Weights of a small transformer language model: 4.2M parameters.
Each number is 200 + 30 x the weight over its row's rms, rounded and kept within 0 to 999. Layers, rows and columns count from 0. The size before them is the row's rms in percent of the matrix's.

# v: layer 3 attention value, 128x128, rms 0.17, rows 102-127, columns 0-31
# o: layer 3 attention output (transposed), 128x128, rms 0.152, rows 102-127, columns 0-31
# gate: layer 3 MLP gate, 512x128, rms 0.191, rows 0-13, columns 0-31
# up: layer 3 MLP up, 512x128, rms 0.185, rows 0-13, columns 0-31
# down: layer 3 MLP down (transposed), 512x128, rms 0.17, rows 0-12, columns 0-31
v102,119,159,221,156,203,255,221,159,174,202,186,229,239,204,259,179,234,228,207,148,219,197,245,206,147,194,171,207,211,244,235,190,206
o102,122,201,203,182,195,247,174,169,182,197,216,139,188,209,204,272,176,226,242,214,153,196,223,185,176,228,208,215,176,237,153,213,230
v103,108,157,193,230,225,229,142,243,185,226,131,167,158,241,178,188,219,187,202,214,243,261,171,178,222,243,192,213,195,190,193,195,221
o103,116,187,171,182,206,212,178,186,187,196,232,198,171,228,174,205,184,233,177,197,189,246,166,250,181,188,210,212,170,166,167,233,270
v104,124,196,210,190,216,221,243,255,185,242,206,202,238,243,230,192,244,182,149,183,233,182,202,259,218,174,194,207,177,202,199,194,200
o104,130,206,215,236,206,188,184,172,189,180,207,167,185,235,154,195,211,226,180,197,206,197,170,190,204,231,144,153,211,229,173,204,216
v105,124,177,217,245,225,176,219,204,222,186,211,198,221,203,253,233,156,193,243,203,226,220,210,193,168,207,227,197,263,162,147,192,164
o105,126,195,214,174,247,189,188,173,161,231,193,260,196,182,189,205,250,194,236,228,205,180,196,169,159,178,224,171,200,167,236,196,166
v106,105,132,210,162,184,173,222,153,216,235,207,227,236,253,196,197,182,227,164,203,208,209,160,206,248,195,211,162,217,143,198,214,239
o106,106,230,184,242,236,187,205,168,108,196,246,130,238,180,205,166,206,209,206,166,191,257,214,186,201,245,180,208,182,188,211,169,176
v107,118,236,149,228,205,194,198,280,207,228,264,214,179,187,183,227,188,245,213,143,214,197,216,186,171,185,202,189,232,186,264,222,126
o107,122,174,178,264,166,185,168,255,181,200,199,207,204,209,176,206,199,245,203,266,202,288,224,223,228,164,188,200,193,161,195,231,166
v108,115,210,251,256,243,243,169,171,176,218,233,228,154,159,211,243,201,189,175,194,150,149,210,218,189,233,229,161,143,235,209,222,172
o108,115,221,196,222,163,166,171,192,270,155,232,184,244,174,189,193,226,180,212,178,249,158,205,158,218,170,226,260,197,188,210,202,178
v109,122,190,235,190,192,288,186,236,211,195,212,159,224,213,238,185,229,188,231,210,160,193,231,165,239,245,169,153,240,178,208,158,209
o109,130,179,219,173,220,221,134,247,182,228,224,194,260,230,198,217,126,139,222,193,225,216,233,190,217,239,209,213,181,199,216,223,210
v110,113,194,145,197,213,157,176,234,231,227,169,189,247,197,205,210,234,196,176,188,234,165,245,204,139,228,220,213,189,219,179,202,181
o110,112,222,223,186,147,194,171,200,178,226,204,208,199,184,225,204,242,213,231,201,200,193,227,206,208,212,169,176,177,185,254,173,223
v111,120,178,235,154,154,161,246,200,193,208,187,196,176,145,159,213,195,162,168,234,168,157,188,155,169,222,236,222,178,197,252,211,168
o111,122,259,177,260,167,209,194,191,182,199,164,188,200,133,222,158,190,183,210,213,162,148,226,233,157,252,154,227,195,149,245,218,201
v112,126,185,189,260,219,199,219,192,200,222,197,198,186,216,182,227,198,171,205,160,133,230,195,202,203,209,210,184,161,228,188,211,193
o112,127,198,211,164,168,189,249,194,201,182,177,191,207,161,208,179,201,185,179,211,202,190,210,203,275,179,234,218,254,161,215,252,160
v113,115,177,228,241,163,137,253,198,240,182,209,205,182,215,195,192,189,262,238,186,133,174,162,235,180,214,218,213,172,246,232,145,157
o113,120,173,173,179,154,185,165,207,223,173,204,209,186,163,199,205,243,236,196,218,220,134,237,205,180,183,195,195,170,179,176,219,111
v114,111,207,207,194,189,246,210,216,222,210,168,199,179,218,192,225,186,156,175,201,155,214,162,186,192,184,201,209,261,157,260,197,246
o114,118,258,226,172,227,207,158,198,169,165,250,174,206,130,187,213,196,144,178,152,242,258,180,195,171,202,242,146,227,181,227,195,238
v115,110,183,217,184,193,156,194,216,185,184,210,223,242,253,145,230,203,203,228,216,205,217,245,173,137,193,152,187,191,230,143,174,170
o115,118,222,251,180,200,201,226,205,216,211,229,223,216,207,190,185,216,136,260,211,240,243,189,185,165,203,230,200,196,189,166,206,186
v116,116,197,179,224,168,203,172,145,177,200,236,141,276,207,194,229,251,242,149,169,175,187,213,171,213,207,203,227,213,250,177,220,197
o116,128,204,220,178,206,169,217,205,209,215,193,175,206,137,170,225,242,264,178,201,214,259,173,187,238,159,181,183,227,196,190,221,233
v117,123,190,244,195,200,171,176,232,182,217,174,203,206,231,231,201,209,220,223,185,226,233,148,173,187,145,189,286,209,206,265,150,213
o117,130,203,215,230,211,187,177,194,189,231,146,170,188,237,130,232,222,177,170,240,201,218,161,232,221,201,239,209,148,187,226,188,188
v118,120,224,249,189,206,192,197,228,210,242,246,193,191,229,217,183,225,166,207,197,256,205,175,224,207,201,217,200,198,157,185,190,165
o118,121,189,177,248,250,179,189,192,234,184,207,222,229,211,219,177,210,263,185,226,182,184,197,225,170,222,211,180,188,233,167,266,188
v119,129,199,205,165,162,226,192,202,178,203,184,223,167,177,261,185,206,205,200,148,151,201,181,157,207,228,205,194,215,217,146,201,223
o119,132,203,208,182,212,181,191,221,150,188,209,169,241,166,201,235,208,203,215,168,174,204,176,232,240,188,242,144,181,205,189,166,178
v120,125,168,183,202,166,186,159,181,168,150,196,238,129,177,167,196,152,206,207,221,134,208,238,192,219,165,200,193,196,149,209,204,250
o120,132,153,247,169,198,207,160,181,184,210,203,174,231,144,236,256,181,180,184,196,168,233,197,218,173,201,230,235,178,171,233,187,219
v121,110,221,224,199,209,189,227,165,166,195,191,207,247,178,256,218,163,229,160,151,219,204,221,156,230,220,231,182,188,185,237,162,218
o121,119,187,245,181,173,197,236,164,188,208,225,205,202,185,242,223,217,182,231,202,169,254,205,162,145,176,183,234,165,166,184,245,214
v122,123,219,241,198,187,224,214,246,193,205,208,225,218,184,230,209,160,237,240,170,237,228,246,187,193,208,152,193,152,149,167,203,207
o122,128,199,173,192,148,217,202,189,222,231,165,199,229,230,213,173,157,241,215,172,221,222,195,208,183,163,166,201,162,223,234,219,216
v123,123,217,202,164,235,199,209,220,186,170,255,228,218,215,205,161,217,119,259,180,177,199,236,222,196,208,144,192,219,186,190,195,232
o123,126,194,210,212,198,192,234,181,235,206,210,154,186,188,150,225,149,207,186,232,231,145,184,194,146,162,212,146,269,168,175,227,135
v124,122,172,199,224,221,184,211,140,203,158,188,183,271,144,216,238,230,227,183,248,261,168,238,220,221,187,216,213,232,195,221,238,171
o124,119,188,182,209,185,222,138,239,183,235,193,223,197,168,160,154,177,231,187,217,201,198,180,187,200,185,129,211,225,210,155,216,218
v125,115,199,164,172,154,211,234,207,198,173,203,214,221,250,191,178,274,178,226,185,201,176,222,200,158,232,208,226,185,188,236,131,224
o125,126,199,221,238,211,209,195,223,207,169,208,201,191,194,152,259,179,257,215,171,172,162,150,139,174,193,199,243,219,173,220,205,170
v126,109,187,210,141,153,140,171,241,198,249,189,165,178,180,175,169,145,207,252,193,201,173,220,227,164,221,206,218,200,237,169,135,190
o126,114,129,175,201,202,216,194,163,224,187,223,177,218,243,189,164,254,184,253,192,209,189,220,157,211,239,196,178,175,175,214,202,211
v127,114,176,184,178,176,212,212,211,151,216,192,213,235,175,224,141,160,266,230,213,218,194,177,227,216,155,205,178,215,206,179,219,213
o127,119,191,201,282,207,181,219,238,224,221,217,128,241,235,182,228,201,176,156,209,249,208,224,225,239,210,251,233,209,197,209,217,192
gate0,089,121,223,214,157,168,239,164,223,240,106,233,217,220,217,247,175,199,217,183,197,231,209,216,247,232,210,186,138,196,236,197,211
up0,094,215,215,238,171,172,198,169,208,205,164,130,226,196,211,212,200,166,198,114,192,219,155,268,179,154,222,205,141,237,188,216,190
down0,095,219,185,183,215,212,188,130,247,197,198,193,201,179,158,217,240,184,239,184,185,209,193,153,201,201,245,177,233,184,205,224,205
gate1,091,271,188,152,180,170,149,173,203,177,218,216,164,243,230,226,221,181,191,190,171,186,164,211,183,195,190,198,190,182,209,179,254
up1,091,184,194,277,230,216,234,231,181,188,137,230,223,216,155,197,204,196,220,193,254,174,228,194,226,188,147,195,232,224,252,224,202
down1,099,213,194,226,191,211,168,197,189,235,170,240,223,188,184,219,156,203,242,180,172,191,151,201,145,184,183,244,195,186,181,190,189
gate2,101,248,143,215,137,235,199,184,126,157,223,210,260,243,210,212,220,215,231,222,209,108,201,187,157,192,148,187,211,210,215,188,176
up2,110,186,195,144,198,176,214,217,120,177,271,198,212,207,224,196,204,207,202,201,224,258,204,191,223,200,140,163,207,209,191,206,188
down2,107,139,165,219,174,183,268,194,233,207,155,180,185,180,182,185,226,182,209,211,183,164,230,209,188,210,200,196,198,212,169,179,200
gate3,100,231,202,207,168,230,229,170,231,189,213,176,207,219,243,195,174,221,232,198,212,146,220,195,272,173,238,216,224,225,266,237,199
up3,102,189,213,153,161,170,255,212,233,236,147,215,197,189,204,146,167,203,216,195,153,196,239,184,223,157,170,212,223,158,226,230,213
down3,098,208,240,217,172,237,183,201,188,201,189,201,232,142,198,211,196,248,207,188,212,161,186,227,242,213,217,187,215,178,173,271,197
gate4,089,211,170,192,214,175,191,232,181,174,212,217,185,148,228,191,219,181,201,186,172,232,215,223,180,188,201,235,218,238,198,228,205
up4,087,197,201,214,196,159,269,232,179,161,224,220,243,205,194,180,203,200,197,144,158,183,201,163,224,176,218,187,222,202,156,228,174
down4,092,189,200,183,168,191,203,194,199,224,185,202,210,194,230,184,226,183,179,212,207,230,172,181,189,214,185,199,228,241,183,224,174
gate5,109,197,152,217,195,181,252,218,181,168,206,195,223,190,194,177,214,205,186,189,176,215,223,145,250,210,157,213,159,201,158,148,209
up5,102,217,217,181,145,157,170,189,230,238,195,187,138,235,158,165,183,200,198,197,242,134,153,254,142,231,222,200,236,204,216,224,197
down5,102,177,176,163,246,210,225,193,186,199,182,207,137,220,224,155,192,197,185,160,205,201,145,178,170,220,270,173,201,163,217,188,199
gate6,085,176,138,155,215,216,186,211,261,246,180,187,184,169,261,200,202,227,239,257,176,161,180,197,284,251,176,259,196,272,204,183,219
up6,095,215,220,187,183,185,231,171,142,206,200,203,237,209,195,196,189,230,155,183,223,204,202,228,143,222,246,201,229,179,153,217,190
down6,091,197,160,162,232,199,178,204,153,204,218,148,241,238,180,179,222,188,192,182,248,161,244,190,181,132,217,182,233,231,235,218,245
gate7,108,178,200,192,179,218,226,228,143,250,231,209,223,195,211,205,238,164,223,227,210,225,171,174,174,203,194,233,184,172,171,178,196
up7,106,221,153,181,240,200,238,268,179,233,184,196,168,198,221,172,233,211,207,210,256,165,206,186,149,209,188,208,217,218,215,183,199
down7,104,230,157,209,216,235,247,234,141,220,241,190,223,234,182,254,216,227,219,222,190,136,162,218,195,171,157,152,252,209,189,203,243
gate8,098,171,201,187,193,182,183,224,196,215,177,151,236,164,204,239,170,181,197,185,152,221,226,187,199,146,220,173,205,209,219,196,170
up8,101,188,233,211,202,229,260,230,165,239,187,219,176,242,183,177,237,220,209,162,234,188,182,185,237,200,187,210,229,157,177,198,192
down8,087,158,191,217,232,201,198,200,188,180,215,196,171,171,163,137,204,216,163,176,218,146,215,202,209,200,206,232,214,214,222,227,234
gate9,088,230,225,187,213,156,203,158,216,215,181,223,232,154,202,167,212,223,214,172,202,196,168,180,189,191,229,168,204,229,155,207,205
up9,094,181,230,153,182,196,202,251,212,142,207,180,185,203,167,207,214,199,211,205,170,172,174,206,264,206,182,239,206,184,269,171,186
down9,092,213,191,211,247,227,199,232,161,131,178,202,217,195,115,167,220,216,233,220,155,155,220,166,130,151,196,205,188,154,240,209,235
gate10,096,176,202,207,184,159,192,211,186,225,243,159,236,234,167,203,179,221,165,234,166,244,155,213,177,219,215,203,238,223,218,198,219
up10,106,206,227,206,231,205,210,240,206,162,218,253,126,205,174,192,257,194,235,175,259,173,238,180,197,176,194,237,161,166,184,179,221
down10,098,196,192,198,182,241,197,244,226,195,237,166,171,207,172,205,199,240,168,199,225,201,251,153,199,200,197,261,205,210,231,190,257
gate11,102,261,193,200,223,237,153,138,195,189,200,205,183,210,172,210,234,213,212,176,210,197,251,214,180,248,220,183,234,216,165,153,241
up11,101,248,162,145,172,229,145,177,181,187,223,224,207,187,222,157,188,195,213,173,246,232,216,174,205,249,146,241,213,203,221,193,177
down11,100,148,205,221,216,206,214,180,237,196,165,234,141,217,195,118,228,186,191,196,246,202,260,161,213,191,146,193,197,249,187,199,214
gate12,092,199,192,186,215,86,190,210,207,209,230,179,193,218,198,201,154,160,180,144,238,213,259,180,216,159,181,152,169,216,256,179,177
up12,094,227,207,192,194,180,212,158,173,217,183,175,176,208,185,207,142,181,201,166,201,213,191,207,228,160,231,148,216,268,213,236,167
down12,095,179,191,202,170,161,221,203,254,149,280,168,165,233,173,193,152,211,223,216,203,215,206,219,157,194,164,200,225,244,194,166,209
gate13,097,161,216,172,209,203,214,146,238,161,154,199,210,175,219,202,215,244,164,212,153,226,211,173,161,240,209,153,216,221,227,182,218
up13,101,179,245,233,189,189,208,183,243,230,213,231,170,216,202,162,164,184,249,204,205,146,216,189,176,202,229,248,206,234,194,232,193